python train.py --num_hidden_layers=12 --hidden_size=192 --num_attention_heads=4 --num_key_value_heads=4 --head_dim=64 --intermediate_size=768 --vocab_size=8192 --hidden_act="squared_relu" --norm="rmsnorm" --norm_place="pre" --norm_eps=1e-05 --positions="alibi" --qk_norm=true --attn_scale=0.186 --bias="qkv" --tie_word_embeddings=false --parallel_block=false --extras=["local attention windows", "a norm inside the MLP", "value embeddings", "hashed n-gram embeddings", "a smear gate", "an embedding shortcut", "norms scaled by depth", "capped logits"] --init="uniform" --init_std_qkv=0.0247 --init_std_o=0.00503 --init_std_up=0.0247 --init_std_down=0.00503 --init_out_by_depth=true --optimizer="muon_variant" --learning_rate=0.00874 --beta1=0.95 --weight_decay=0.012 --lr_head=0.00396 --max_grad_norm=1.0 --warmup_steps=0 --schedule="wsd" --decay_fraction=0.769 --decay_shape="linear" --final_lr_fraction=0.0 --batch_tokens=[8192, 16384, 24576] --max_seq_len=512 --doc_mask=true --train_tokens=135100000 --max_steps=8653 --dataset="wikipedia_en"
Each number is 128 + 24 x the weight over its row's rms, rounded and kept within 0 to 255. Layers, rows and columns count from 0. The size above them is the row's rms in percent of the matrix's.

# layer 5 MLP down (transposed), 768x192, rms 0.0949, rows 470-505, columns 96-191
size [100 103 100 100  98  91  96 101  98  87  94  95 105  97  98  95  96  96 102 104  95 103  97 100 100 104  90  93 102 104 100  93 104  96  98  98]
[[ 88 158 117 109 131 157  84 163 116 147 125 137 122 165 143  99 173  87 137 146 166  95 138 160 106 116 102 112  97 112 116  93 113 131 124 113 115 122 134  91 101 148 129 146 118 115 123 152 148 171 118 177  89 124 134  91 142 114 109 101 130 159 120 153 119 128 108 136  88 123 123 144 128 125 158 149 146 108 166 126 140 110 143 178 100 123  79 148 110 122 131 102 108 104 136 149]
 [136 116 138 154 166 109 145 159 153 113  93  85 144 141 127 108  97 107 114 145 159 121 115 119 185 130 109 152 145 103 114 151  97 150  92 144 112 146 139 170 171 138 134 130 122 151 125 125 112  99 161 135 180 130 102 146  96 110 139 144 104 134 104  81 127 160 140 169  99  91 124 168 143 132 134 106 126 130 147 156 139 132 137 133 124 145 164 139 196 130 115  87 143 115 132 141]
 [100 150 126  92  98 139 132  71 146 159 106 107 153 208 142 157 130 145 127  85 155 137 119 128 109 129 128 125 147 123 121 133 137 127 139 135 160 148 126 107 136 110 131 105 119 128 116 114 102  90 158 155 138 147 154 112 166 140  92 133 121 152 108 126 129 111 108 100 111 141 148 125 175 162 104 128 119 165 121 167 116  95 161 110  99 118 125 143 118 110 129 102 120 124 131 171]
 [122 150 109 145 131 122  95  87 107 134 144 141 106 138 108  85 159 159 115 146  95 166 113 161 116  86  73 139 146 121 131 125 132 104 148 132 137 139 131 143 158  87 115 164 190 148 100 125 145 137 105 121 151 120 133 108 138 187 141 162 125 116 139  76 133 128 179 158 134 125 110 111 147 170 100 149  98 160 177 134 137  98 133  93 110 107 138 101  81 112 148 148 129 137 147 122]
 [138 111 129  93 104 109  95 108 151 137  96  95 148 111 136 111 116 104 140 121 127 138 163 131 133 110 168 119 159 136 137  93 112 158 138 175 111 146 114 113  99 161 106  67 100 162 113 113 123  67 157 145 131 129 127  96 143 158 100 146 150 111 156 110 127 129 115 155 126 132 125 152 153 124 119 104 139 110 125 121 166 127 124 149 161 112 136 105 120 107 123 112 139 128 157 147]
 [163 158 143  91 106 109 154 132 122 137 112 112 156 132 155 147 138 156 184 102 145 127 121 127 137 128 117 129 132 109 140 103 127 133 109 130 151  96 162 133 102 123 111 104 107 110 104 125 156 100  92 128 111 117 126 112  82 146 172 117 117 188  99 154  97  99 124 122  98 130 151 112 146 139  95 134  93 184 133  90 108 131 100  88 179 128 146  90 119 124 119 107 114 101 142  83]
 [161 113 120 121 129 136 112 123 153 149 109 109 162 147 157 134 103 117  99 159 133  95 154 105 123 124 143 159 163 128 119 106 111  87 156 109 105 151 106 105 117 115 105 128 154  99 145 112 162 102 108  96  87 126  88 130 145 121 153 127  97 113 107 162 192 163 161 114  96 143  85 162 103 120 132  96 134 117 148  80  69 143 102 123 140 167 152  75 151 139 150  95 137 131 101 133]
 [137 139  76 167 120 145 133 143 124 139 110 109 121 132 157 107 124 136 130 147 105 120 124 152 144 127 120 149 150 138 121 126 149 104 139 115 121 141 112 142 146 143 141 137 115 109 115 150 130 101 148 119 121 103 145 133 115 155 116 135 105 126 129 125 122 127  98 131 175 129 105 103 122  85 115 127 156 143  80 121 100 165  94 127 108  82 147 145 141 113 113 160 118 131  98 108]
 [108  94 161 121  79  94 110 139 107 115 105 111 144 176 138 158 115 115 122 156 161 115 108  97 139 135 112 138 110 117 107 161 117 103 153 144 166 138 158 131  84 133 144 138  43  98 134 104 119 135 142 102 127 110 114 129 151  95 116 129 121 129 117 101 129 119 139  90 125 193 109 131 106 166 104 113 141 146 105 130 141 129 115 151 117 192 113  97 142 121 167 101 139 126 126 105]
 [126 117 148 147 152 112 141 105 148 111 137 153 114 128 101 142 111 109 115 134 148 114 137  67 152 127 117  79 110 100  74 168 151 124 162 109 147 119 157  96 133 129 111  66  92 140  94 155 106 147 139 156 120 133  98 160  85 122 149 112 133 121  93 157 160 134 121 153 120 133 156  94 148 108 145  74 119 162 114 100 132 136 101 126 146 144 122  91 169 175 118 153 129 133 152 143]
 [202 126 153 107 136 117 103 156  97 141 110 128  95 154 109 140 120  92 106 146 153 150 151 105 126 116 136  89 140 116 121 101 111 100 131 137 140 167  92 113 106 146 144  97 140 172 101 135 122 120 118 134 122 197 129  81 119 128 133 161 119 137 121 174 125 175 115 126 109 124 140 150 104 176 126 111 114  84 127 128 133 169  99  96 113 149  88 157 152 144 150 162 148 100  78 138]
 [104 127  94 140 160 111 137 142 141 178 161 112  86 143 136 166 108 129  97  81 107 134 120 130 120 147 160 105  99 129  65 154 169 141 141 147 116  90 119  99 112 112  93 126 110 103 118 128 116 187 108 148 154 129 117 135  95 105 120 157  99  98  85 157 122 128  89 115 142 111  90  97 130 147  85 113 119 140 139 134 119 133 102 115 120 128 105 146  60 140  78 133 108 121 141 155]
 [120 133 122 116 121 120 128  98 124 150 134 144 122 148 110 110 101 153  86  90 135 130 103 143 147 138 137 110 140 144 122 131 123  98 137 103 116  94  73 134 158  97 141 118 138 152 176 125 153 120 150 110 153 158 108 123 158 135 156 101 110 114 110 183 129 124 142 156 149 140 110 147 104 133 117  79 103 164 164  83 143 108 137 145 130 103 157 153 165 148 136 150 152 136 149 114]
 [136 161 119 134 134 123 135 142 134 108 146 111 103 137 126  96 109 154 135 146 123 120 110 128 114 105 136 173 140 134 117 162 139 137 166 128 156 152  84 103 202 122 166 135 164 160 125 167 150 132 125 139 145 117 111 106 151 173 121 118  91 110 110 116 126 143 127 112 136 170 147 135 147  99 149 110 113 105 140  73 131 116 157  97 138 126 144 106 120 168 125 131 100 125  95 103]
 [134  47 115 149 155 118  77 139 119 110 126 128 143  68 135 112  85 119 146  96 161 123 150 131 113 163 129 137 135 145 174  96 139 110 139  92 107  79 123 117 124 183 188 146 101 107  88 146  98  95 101 149 138 132  77 137 101 143 121 156 130 115 133 119 125 120 146 127 100 140 162 125  91 108 118 150 123  80 140  87 133 137 118 131 115  85 144 113 130 122 169 110 119 144 128 118]
 [139 122 161 149 134 157 149 114  49  73 117 165 127 118 108 141 129 143 125 113 181 142 117 173 107 115 135 117 135 132  99 134 148 166 104 126 153 130  97 113  71 121 141 115 130 137 158 128 160 134 145 109 105 139  95 124 121  94 146 120 129 112  47 116  90 117 124 137 100 135 163 136 128 146 140 127 103 123 150 151 133 109 138 164 141 115 108 156 116 111 122 117 154 124 157  84]
 [147 112 145 150 125  96 135 102 134 135 122 122 134 111 140 107  97 132  73 132 147 129 155 145 152 109 110 121 126 169 116  85 126 100 122 110 124 125 100 132 128 140  73 147 138 155 107 109 146 121 142 126 144 163 135  99 112 105 107 146  87 149 136 188 176 126  94 105  78 112 150  98 113  81 118 141  79 121 132 106 133  96 130 147 159 143 128  99 180 148 153 112 116 121 120 134]
 [171 175 183  92 142 174 107 134 129 102  65 125 123 158 112 119 101 119 140 133 118 130 103 172 126  99 115 111 145  89 103 168 136 111 109 108  89 119 127 119  97 109 193 171 106  92 134 146 141 119  95 121 137 146 147 111 141 165 130 132 145 127 132 129 145 142 111 145 132  93 102 124  83 160 144 120 126 133  89 153 165 122 138 121  77 111 122 162 116 148 135 127 119 132 161 161]
 [ 84 138 101 114 143 111 159 145 172 139 142 106 134 121 111 113  99 122 135 152  99 119 143 151 121 130 121 100 115 111 100 119 106 138 176 136  97 129 136 118 140 103 126 140 172  83  93 157 121  97 152 147 126 134 180 129 162 137 149 148 132 128 125 182  94 105 128 162 139 144 143 102 144 156 125 137 172 172 137 159  88 137 143 125  98 124 119  85 105 115 173 101 117 147  93 142]
 [172  79 136 129 111 109 132 129 117 132  90 127 139  98 101 103  78 123 131 128 137 122 133 129 124 158 129 154 163  99 113 134 147 154 141 111 137 156 134 163 120 138 113 129 164 114 128 124 117 137 139 124 148 153 105 119 139  90 167 147 133 142 134 153 134 141  86 113 112 119 144 104 125 129  70 102 171 100 127 100 113 171 133 112 111 113 179 127 109 103 134 122 110 136 159 114]
 [142 156 143 158 125 162 168 147 113 155 124 131  88 140 105 119 112 128 124 109 134 185 134 145 123 149 171 164 100 150  79 103 179 131 163 133 138 178 106 135 104 147 146  95 149 129 142 123 125 128 115 153 138 108 118 105 116 143 146  97 133 120 140 156  99 107 117 129 114 141 187 108 161  84 143 132 102 148 103 121 149 152 114 135 133 154 136  90 138 134 149 119 154 147 143 126]
 [135 121 116 106  80 131 147 151 136 130  93 129 169 174 139 121 122  89 102 141  94 138 139 148 110 136 150 110 156  99  98 149 131 100 124 126  91 149 158 132 144 116 117 117 142 113 169 122  84 139 142 132 153 126 152 137 128 157 139 141  99 107 136  95 168 118 156 156 151 130 108 113 115 105 131 118 170 124 141 102  96 156 148 153 124 155 111 128 149  58 109  81 142 155 112 138]
 [133 113 144 125 153 151 102 108 119 101 130 150 171 138 161 140 127 116 143  94 143 180 142  63 113  90  85 168 132 109 176 115 134 100  89 133 103 122 141 103 152 124 118 144 100 155 125  94 114 107 118 109 106 114 151 141 163 131 148 130 107 169  79 138 124 148 153 124 153 112 108 142 132 126 129 147 122 145  96  84 157 158 131 112 123 130 131 133 112 115 127 144 119 155 144 164]
 [156 103 140 124 113 120 113 162 114 132  90 141 163 147 130 149 144 175 116 155 150  94 131 110  85  74 130 145 139 133 133 171 124  71 140 131 168 122 139 148 111  82 128 162 144 119 101 121 167  90 125 111 143 110 124 140 128 164 154 117 120 120 145 106 157 104 143 116  97 106 121 168  96 118 142 124 147 127 129 125 145 131 118 108  81  95 125 116 103 128 133  94  92 178 100 143]
 [139  95 104 110 124 123 133  73 168 134 127 130 100 156 172 122 122 138 156 137 114  86 110 149  70 152 150 122 100 103 140 145 138 133 158 195 143 122 150 124 156 117 139 181 140 150  93 126 153 175 165 160 107 132 102 137 128 129 117 159 138 122 113 156 142 122 139 112 146 101 146  91 127 133 149 135 147 149 117 128 137 178 114 156 167  75  87 124 160 130 117 135 136  93 139 144]
 [150 125  77 169 134  85 105 107  94  98 116 149 144 136 132 126 113 138 105 170  73 118 138  91  99 118 133 147 164  96  90 150  81 159 140 156 103 130 142 102 105 128 163 164  91 145 151 176 143 134  85 118 129 161 127 144 139 115 132  99 126 135 102  98 109 133 127 142 126  88 141 128 169 136 133 103 107 150 141 139 109  93 144 117 161 157 172 100 154 131  98 117 112 110 123 113]
 [152 105 137  98 164 115 126 123 123  93 165 102 160 160 146 105 142 174 120 133 135 150 121  81 135 131 153 142 143 140 109 118  93  76 136 152 112  82 108 126  93  71 124 122 175 190 140 126 118 124 125  90 116 108 169 135 126 133 150 168 124 141 114 123 123  92 121 110 110 122 162 130 125 116 136 119 123 119 101 110 137 167 112 141 111 149 107 157 121 134 157 106 140 119 156 152]
 [114 107 115 137 137 138 128 130 167  99 113 144 144 116 109 106 119 112 113 125 100  94  82 127  98 141 115 136 131 165  95 141  94 125 158 152 129  97 164 124  96 142 134 122 164 130  96 108  89 157 163 104  97 108 154 189 163 144 144 125 136  89 118 168 169  92 169 152 128 160 202 112 150  93 163 147 114 134 127 131 137 154 119 119 146 113 126 127  77 126 200 148 101  89 118 158]
 [135 136  99 149 142 144 120 119 146 129  94 148 150 156 119 126 143 108 129 152 129 110  98 118 118 131 162 122 119 121 110 117 117 115 143 169 120 141 143 117 141 140 175 138 136 109 154 167 108 106 151 131 138 120 151 126 110 151 132 154 162 130  73 138 122 144 134 152  63 112 148 151  77 141 107 137 130 176 134  85 120 159 140 161 153 149 149  98 102 129 139 132 141 150 176 142]
 [140 131 154 134 109 101 140 118 139 155 112 116  92  92 172 126 157  93  98 116 157 115 138 150 184 109 112 125 143 133 120 158 133  81 138 109 135 131 111 141 117 141 142  98 110 157  99 142 100 160 150  75 157 115 129 107 142 158 142  85 139  61  81 162 101 135  95 132 107 127 149 129  96 123 118 158 145 137 123  94 134 114 157 119 163 126 110 138 132 136 136 131  82 127 141  90]
 [116 142  94 120 117 120 112 147 147 151  61 121 131 150 133 139 120 138 120 150 138 137 161 140 124 106 100 135 113 138 101  92 130 107 111 109 153 135 125 131  96 133 144 105 144 137 160  86 131 164 148  87 120  91  87 160  95 129 141 123 100 147  88  79 170 166  86 145 103 110 139 178 144 127 140 167 181 116 122 123  94 154 133 180  90 114 117 143  95 100 126 129 137 128 126 144]
 [ 74 100 127 152 141 123 129 131 139 113 167 137  96 144 126 130 110 101 113  88 125 126 147 124 175 108 123 101 103 142 128 131 135 127 151 102 122 148 121  89 118 119 115 140 110 108 104 132 136 162 111 181 170 110 130 101 145 114 134 172  91  95 134 118 161 106 105  96 128 133 122 141 137 139 116 132 144 150 152 135 150 105 168  83 108 105 107 116 117 133  82 109 166 136 151 144]
 [109 138 154 133 133 112 141 121 168 129 166 109 122  77 119 137 155 164 125 108 108 134 141 127 159 140 129 154 144 125 144  88 142 111 158 170  84 118 126 135 104 114 116 113 163 122 105 147 128 150 132 139 113 112  72 126 137 163 140 108 123 144 141 132 128 107 159 102  73 142 164 166 110  97 135 156 113 162 127 145 136 124 133 129 146 119 109 105 128  87 160 127 120 141 164 107]
 [130 153 139 102 136 133 173  89 140 137 115 112 102 121 113 138 140 141  86 210 120 156 145 112 124 141 141 155 137 121 163 153 118 158 166 122  85 148 117 140 106 107 125 118 148 155 150 176 123 182 138 107 135 116  84 140 103 116  79  91 117 114 134  86 130 130 123 159 115 140 137 125 115 110  90 173 144 115 132 123 109 129 138 129 110 116 127 157 111 127  93 131 144 109 163 122]
 [154 107 116 143 119 123 143 158 137 154 162 111 128 162 118 139 151 143  85 129 132 138 128 140 147 122 172 104 146 160 133 156 139 131 112 160 148 140  58 106  82 137 127 134  71 137 145 111  76 182  97 116 134 146 127  92 150 167 113 132 147 126  69 135 102 127 102 117  85 139 146 162 129 126 134 108 104 144 111 138  75 146 135 102 126 172 140 138 120 151 143 132 172 105 124 119]
 [121 168 137 127 169 105 107 149 134 170 137 136 134 126 131 134  79 131 108 133 170 155 143 137 112 192 138 164 136 105 112 133 113 122 155 141 115 122  67 148 114 120 114 142 163 161 132 120  90 129 140 109 163 128 107 167 109  94 123 122 119 121 123 115  96 138 125 106  98 144 132 131 162 167 105 156 132 119 146 136 147 170  98 124 132 111 124 120 104 138 116 121  94 136 108 178]]
# layer 5 MLP up, 768x192, rms 0.192, rows 471-506, columns 96-191
size [114 101  97 106  93  96  94  95 104  90 101 104 108  96  93 100  95  96  92 100 103 104 105  98 100  98 101  97 101  88 101 107  95  96 101 106]
[[ 97  81  81  91 129 120 142 123 123 140  98  87 122 151 142 107  79 103 129 115 112 134 162 105 151 138 140 126 104 124  85 133 139 143  99 133 115 145 178 156 158 104 154 145 178  99 173 103 140 168 136 139 151 173 131 109 117 132 145 123 116 137 102 111 140 130 121 158 111 148 154 109 107 119 129 140 136 116 129 123 125 130  76 138 119 195 129 127 145  90 161 110 131 143 110 141]
 [139 137 100 146 126  97 135  88 118 137 125 124 152 131 133 157 126 134 122  62 146 170 133 190 112 127 173 130 145  99 112 137 154 109 131 123 122 137 114 101 134 102 170 110 127 102 138 104 124 132 124 142 167 137 154 161 136  89 139 106 150 131 127 103 178 125  95 132 127 107  87 131 104 136  95 155 160 113 118 147  80 115 120 167 117 122 155 153 164 113 136  84 100 146 104 103]
 [139 172 116 146 149 143 138  95 145 152 119 125 105 151 135 110 137 112 141 135 131 148 108 141 133  96 152 154 135  97 165 157 120 154 126 142 154 114 111 134 165 130  95 132 145 150 105 142 158 129 110 143 117 130 157 100 135 186 147 182  88 145 133 136 147 153 138 147 143 118 117 115 105  70 159 131 158  84 157 123 149 113 107 105 133 174 123 155 124 134 122 147 106  89 146 136]
 [137 125 129 158 107 105 161 108  91 154 124 146 127 150 158 160 125 105 104 112 117 132 152  93 151 116 165 138 145 153 124 131 147  86  99  80 125 130 105 109 139 127 139  81  89 133 113 145 141 125  72  95 151 181 121 135 156 109 114 138 169 134  99 145 110  99 123 103  67 140 120 162 135 119  97 155 209 155 137 123 136 123 156 112 111 119 129 120  88  87 111 117 130 124 125 132]
 [161 129 125 129 172 147 150 151 169 105 137 126 145 124 104 106 132 104 131 132 148 105 151 133 169 129 166 122 135 107 155 141 165 117 104 142 149  91 121 132  96 126 120 127 140 149 158  97 120 139  93 137 153 138  90 167 121 103 125 119 127 137 138 156 144 146 135 132 137 113 117 120 116 163 158 108 121  79 161 131  72  89 116 104 108 162 137 134  65 146 115 113 148 130 137 107]
 [ 91  98 117 127 132 142 162 142 157 154 148 140 159 101  99  82 122 127 128 128 130 161 159 134 114 117 147 126  78 121 119 147  91 136 115  81  91 143 131 124 112 152 127  81  82 101 111 171 149 136 121 114 146 104 147 153  87 136  98  95  52 130 120 118 105 142 188 113 134 111 133 129 124 117  82 102 101 108 121 170 165 127 154 106 142 146 131 115 128 129 135 117 126 145 126 185]
 [124 159 105 143 156 156 121 109 101 132 108 117 126 138  64 154 142 127  92 150 142 152 125  85 132 155 156  89 139  87  96  97 124 128 109 147 140 110 138 125 103 103 142 146 145 132 154 132 133 134  85 126 147 163 141 139 119 100 128 133 168 129 119  84 149 138 126 111  92 159 136 164 101 133 121 110 116 132 102 140 147 135 186 146 119 125 147 100 112 168 147 114 157 116 148  95]
 [130 144 102 109 117 129 135 123 130 142 121 113  81 106 115 160 126 111 116  94 144 145 169 165 127 151 119 111 118 125 176  81 103 108 168 125 139 127  77 104 132 142 113 148 135 169 114 175 147 109 129 121  95  78 119 167 138 134 181  71 157 149 152 161 137 121 140 147 135 123 127 118 111 146 130 101 102 129 116 131 133 117  97 169 112 106 111 105 141 140 149 142 130 120 140 168]
 [141 100 131 165 132 116 131 139  88 127 139 165 159 118 144 170 107 138 105  80 151 158 142 132  93 104 165 143 112 115  72 131 109 129 115 136  84 133 144 179  93 113 103 158 152 106 160  72 132 153 138 117 122 120 108  90 136 131 134 153 133 101 112 151 151  82 124 152 140 101 129 182 137  96 110  92 159 117 115 188 151  71 140 151  86 157 149 139 147 174 114 147 121 105 167 114]
 [ 75 149 115  84 106 158 176 134 146 117 122 123 112 133 151 139 163 121 155 122 119 133 132  79 117 155 113 114 113  64 170 122 141 120 119 130 127 127  98 146 138 119  92 164 136 127 138 144 117 113  99 139 125 129 120 151 129  96 153  76 115 141 134 126  76 132  97 126 185 149 180  35 134  88 127 121 124 172 134 152 139 175 151 117 141  77 128 112 159 105 157 126 131 172 177  99]
 [155 137 113  99 141 132 153 146 117  92 141 139 119 100 146 107 107  77 138 169 128 144 162 111 145  85 120 170 102 102  90 104 116 119 161 133 142  96  58 139 103 140 157  81 144 112 171 125 132 112 123 153 148 143 138 137 148 130 162 147 135 119 139 140 117 128 139 151 175 124 116 101 116  97 165 100 145 139 162 115 108 137 116 135 147 120 175 133 139 128 138 101 137 139 125 140]
 [136 130 103  91 124  96 161  96 132 114 158 127 106 171 109 137 150 127  87 131 139 144 124 144 129 126 117 160  81 121 125 123 157 114 149 128 109 138  86 107 148 137 154  89 156  93 129 117 127 111 150 115 143 133 106 123 102 137 150  71 137 107 147 144  93 186 166 173  87 133 125 116 132  94  82 164 128 155 153 139 166 116 123  76 150 117 156 141 122  87 125 155 148 108  91  76]
 [114 118  88 115 129 108 129 144 135 163 106 102 139 105 151 144 130  95 137 103 159 114 168 105  91 146 109 150 121  85 170 154 170 128 106 151 121 113  99 118 129 117 181 113 128 136 143 136 167 121 129 156 140  95 122 127 100 128 146  61 105 118 148 144  69 144 152 117 118 131 107 150 129 190 192 125  98  96 133 138 106 116 134 124  92  98 128 127 140 146  81 138 120 133 107 105]
 [ 92  85 173 147 144 137 130 139  73 147 157 184  99  97 131 104 157 160 111 102 104 121 105 125 159 137 114 160 109 150 143 112 159 134 143  84 136  87 118 139 119 134 119 154 134  85 126 153 126 116 116 144 108  74 147 158  96 121 139 137 121 128 128 118 107 134 122 127 100 112 157  78 158 115  79 126 137 114 161  96 138 164 113  89 112  95 117  51 140 118 128  90 118 114 118 132]
 [ 99 138  95 136 172 144 145 130 158 179 143 111  75 144 131 138 143 161 101 151 103 143 136 125  90 123 111 114 111 145 141 146 155 116 128 152  70 158 117 165 125 137 126 158 149 124  90 152 119 124 137 104 143 132 153 102 101 157 104 143 166 104 161 134 127 116 131 107 130  98  89 114 104 112 133  84 118 132 101 126 110 104 113 160 113 114 110 120 133 139 138 142 147 171 114 133]
 [ 85 141 138 141  92 162 118 140 129  92 118  99 143 134 162 143 141 132 129 150 113 143 148 119 130 145  98 146 131 101 128 129 142 104  74 119 137 135 116  84 141 149 125 124 118  90 147 146 138 101 106 154 133 112 201 142 146 140 130  96 137 148 113  96 143 126 115 142 144 133 166 151  72 154  89 169 159 126  98  93 109 139 138 113 103 162 152 109 138  97 113 143 146 153  98 120]
 [100 121 125  97 131 103 123 130 145 134 144 152 117 123 179 135 117 131 153 115 151 133 199 129 154  95 113 122 126  93 106 127 108 161 137 144 159 123 101 161 170 141 126 104 142 146 134 147 118 154 120 125 116 120  95 153  83  97 156 120 128 119 115 124 113 112 110 121 150 177 120 138 133 100 104 127 107 106 105 116 115 152  85 109 131 148 154  97 106 101 142 116 123 122 105 131]
 [124 136 128 114 160 112 126 137 106 105 117 164 122 101  97 163 144 176 138 126 134 147 126  91 121 149 154 169 122 105 127  76 130 126 134 125 155 126 135 141 133 104 106 142 131 137 166 140 142  85 163  92 145 115 136 166 115  76 150 120 130 109 181 110 108 134  62 120 136 109 112 174 111 119 125 107 139 106 176 160 141 123 136 124 165  90 105 132 102 207 160 102 135  99 138 107]
 [155 159 139 111 152 130 128 110 140 118 132  83 120 141  72 145  98 139 102 137 176 147 114 146  83 119 126 165 114 110 117 150 150  90  95 142 117 154 133  88 162 143 114 140 102 145 133  79 105 181 167 163 116 159 149 118 134  95 122 119 143 116 100 160 146 127 146 132 127 144 140 129 101 148  99 110 119 164 118 154 109 131 148 132  78 121 124 129 146 145 125 169  87 111 146  85]
 [109 121 169 116 103 136 120  85 119 108 118 128 164  76 133  94  83 111 155 122 135 111 126 112 112 127 139 127  94 188 135 144 114 141 120 138 118 124 101 102 120 141 117  98 162 121 127 123 138  85 133  98 120 166 127 133 125 113 115 138 149 131  96 130 155 128 148 172  92  46 139 161  98 118 118 108  97 138 156 118 148 120  90 129 105 117 105 138 174 191 110 106 147 146 204 120]
 [106 162 129 100 131 113  82 146 147 166 156 149  99 142 107 118 103 146 136  86 124 136 120 117 127 120 104 153  98 145 113  85 110 119 112 123 121 150 134 119 117 159 139  84  84 146 125 118 152 121 145 123 157 149 139 130 134 144 127 125 122 117 137 142 168 155 175 112 126 109 164 133 117 128 156 122 106 164 170 115 135 169 143 122  79 186  66 145 176 108 117 106 189 141 161 137]
 [188 156 145 132 159 154 149 132 113 155 155 157 116  99 136 135 115 142  77 159 141 157 127 151 124  66 109  95 127 102 178 110 151 129 151 104 143 144 152 174 101 145 110 127 139 167 116  98 130 129 127 140 149  93  74 129 168 141 102 129 116 101 131 148 139 128  91 138 124 168 144  95 143 122 101 154 129 111 112 126 148 138 106 145 125 118 111 118  88 163  93 139 158 134 112  99]
 [176 117 122 153 115 180 149 107 107 128 144  90 121 141 119 116  97 100 163 159 120 121 144 131 142 155 100 163 117 120 133 119 129 184 148 135 122 159 147 115 137 141  79 120 131 111 167 121 117 141 139 138  73 172 114 130 131  94 165 166 125 112 143 127 143  77 131 122  74 146 149 113 112 140 146 131 130 135 143 161 128 132 162  94 144 171 187 144 142 125 116 101 134 142 102 149]
 [135 165  95 158 111 121 129 118 108 147  91 113 175 108 133 143 135 160 134 113 133 137 173 141 135 140 146 110 136  96 127 123 130 106 167 120 116 150 123  74 135  74 174 137 159 114 154 136 102  95 104 151 143 127 171 156 104 156 117 101 143 170 134 143 112 124 138 134 157 121 111 123 141 124 156 107 146  96 127 106  96 191 138 131 143 126  89 138 163 114  88 119 126 141 106 123]
 [136 115 129 135 115 137 142 124  77 114 146 142 132  83 185 159 138 101 108 152 104 129 155 109  95 110 141 125 138  88 146 147 145 140 121 155 169 163 136 146  62 140 157 153 121 139 115 141 152 111 142  91 101 160 121 161  74 119  90  98 151 107 133  75 132 123 152 156 173 127 120 122 153 145 130 112 142 153 166  75 119  86  81 122 117 112  94 164 132 134  82 110 158 127 110 105]
 [ 77  90  87 166 160 116 153 131 127 155  82  92 142 102 107 142 101 105 120 158  92 136 100 165 115 153  91 108  86 127 171 177 116 150 128 126 128 123 152  93 149 146 145 118 141 135 105 153 142 163 148 131 169  84 108 100  87  96 109 136 124  62 107 164 132 145 135 162  90 111 152 142 138 103 131  99 136 130 154 131  89 156 149 138 126  82 123 150 166 152 171 127  89  93 140 167]
 [113 169  80 197 148 151 146 132 145 154 129 118 149 158 139 141 165 133 141 138 139 118  94  96 129 119 120 127 154 125 155 144 111 134  79 155 133 125 118 104 108 145 165  98 171 132 102 118 177 118 125 125 130 122 176 147 108 123 132 140 145 124 105 132 166 137 137 142 129 145 130 118 147 116 156 155 153 119 104 116 121 120 147 122 128 100 121 144 163 153 183 170 139 137 132 116]
 [164 154 106 129 128 137 153 134 170 138 111 111 120 143 108 125 112  97 122 110  96 115 142  99 179 106 131 152 105  89 142 154 142 164  96 155 104 112 164 152 142 123 168 110 106 114 121 122 180 109 172 126 147  98 110 152 146 115 125 146 121 132 123 147 123 120 124 134 101 124 165 176  93 146 105 171 143 155 128 115  88  99 162 113 141 110 108 126 159 122  90 131 144 157 114 116]
 [122 150 135 144 134 108 143 140 129 156 101 113 157 126  91  85 147 147  82 146 115 102 126 141 171 143 129 117 166 127 108 152 148 106 117 131  96 124  96 141  94 149 173 127 119 135 129 123  93 119 100 113 100 139 182 116 120 165 154 160 108  89 138 113 130  95 152 136 108 159 163 138  89 144  65 169 119 113 126 157 152 153 156 111 130 124 123 138  77 126 123 136 109 119 125 189]
 [169 115 142 114 129 125 160 156 138 120 123 149 132 156 117 157 143 123 110 126 100  96 140 161 160 103 128 141 107 124  97 146 105  84 109 121  74 161 128 117 145 131 149 103 148 125 106 138 137  83 170 101 120 115 134 133 123 111 118 133  94  97 192 107 131 170 139 146 121 172 129 140 121 118 113 147 137 106 120 183 145 140 114 128 178 124 115 123 167  95 119 133 101 138 102 142]
 [154 131 117 138 149  99 146 138 101 151 110 148 112 109 146 129 106 178 171 137 126 110 158 160 153 108 148  79 144 123  97 133 155 137 151 169 137 103 132 182 122 164 165 100 138  97 152 169 126 140 173 102  81  86 151 149 115 137 111 123 142 122 162 129 122 119 145 123 162 114 174 130 127 115 135 135 150  95 130 147 144 155 142 159 133  73 185 151 144 157 122 127 113 113 144 102]
 [ 95 116 161 164 101 178 124 105 141 153 142 137 114 103 120 150 134 133 100  77 107 136 153 108 142  94 105 129  80 144 162 139  92 130 116 160  91 119 159 118 152 119  68 142 157 173 120 157 134  98 104 131 146 169 109 130 103 115 134 107 130 137 134 117 105  85 119 128  91 120 159 141 157 160 135 130  59 142 103 132  87  84 100 129 154 103 113 106 129 133 158 146 147 179 104 117]
 [135 111 148 136 120 136 163 181 138 134 158 136 142 137 135 164 152 152 106 155 137 142 121 151 109 103 145 132 111 134 162 199 115 150 144 140 150 121  85 101 131  85 159 130 113 171 108  85 110 113  98 110 153 123 140 109 158  84 164 148 114 105 119 119 100 183 126 117 153 178 146 125 109 161 152 167 129 159 113 169 114 104 132 101 135 133  94 121 128 151 149 102 172  83 126 124]
 [101 164 112 123 156 167 131 135 123 154 116 100 123 120 136 107 135  75 183 100 131  88 148 121 144  96 101 124 163 133 152  87 140 163 134 146 130 134 133 111 102 126 123 129 168 111 134 166 169 124 143  96 131 131 161 161 135  86 125 115 128 147 103  90 118 134 133 145 115 134 137  63 114 159  86 136 120 161 120 140 198 121 108 129 129 150 148 100 139 120  90  82 105 100 135  83]
 [114 147 120 133 165 149 115 115 138 130 167  92  99 101 103 115 127 140 148 141 168 113 123 186 128 122 123 105 124 149 139 131 155 120 147 136 144  90 112 109 113 138 103 153 106  82 182 148 113 153 149 104 101 137 114 144 145 114 162 142 154 147 139  97 119 148 132 137 137 137 119 114 170 113 116 162 118 102 101 137  90 107 150 119  96 135 123 137 110  76 134 159 164 131 179 165]
 [114  80 118 100 143 165 112 129 120  96 143 113 179 113 118 105 153  96 115 119 106  98 131 117 157 127 116 119 101 146 127 114 129 146 120 117 107  97 129 125  90 151 154 141  70 143 112 126 137 143 139  94  95 138  90 150 129  99 104  92 126 138 157 117 146 151 172 147 138 166 125 145 149 133 127  86 189  93 152 121 111 101 103 110 129 124 133 121 139 141 101 108 149 174 129 106]]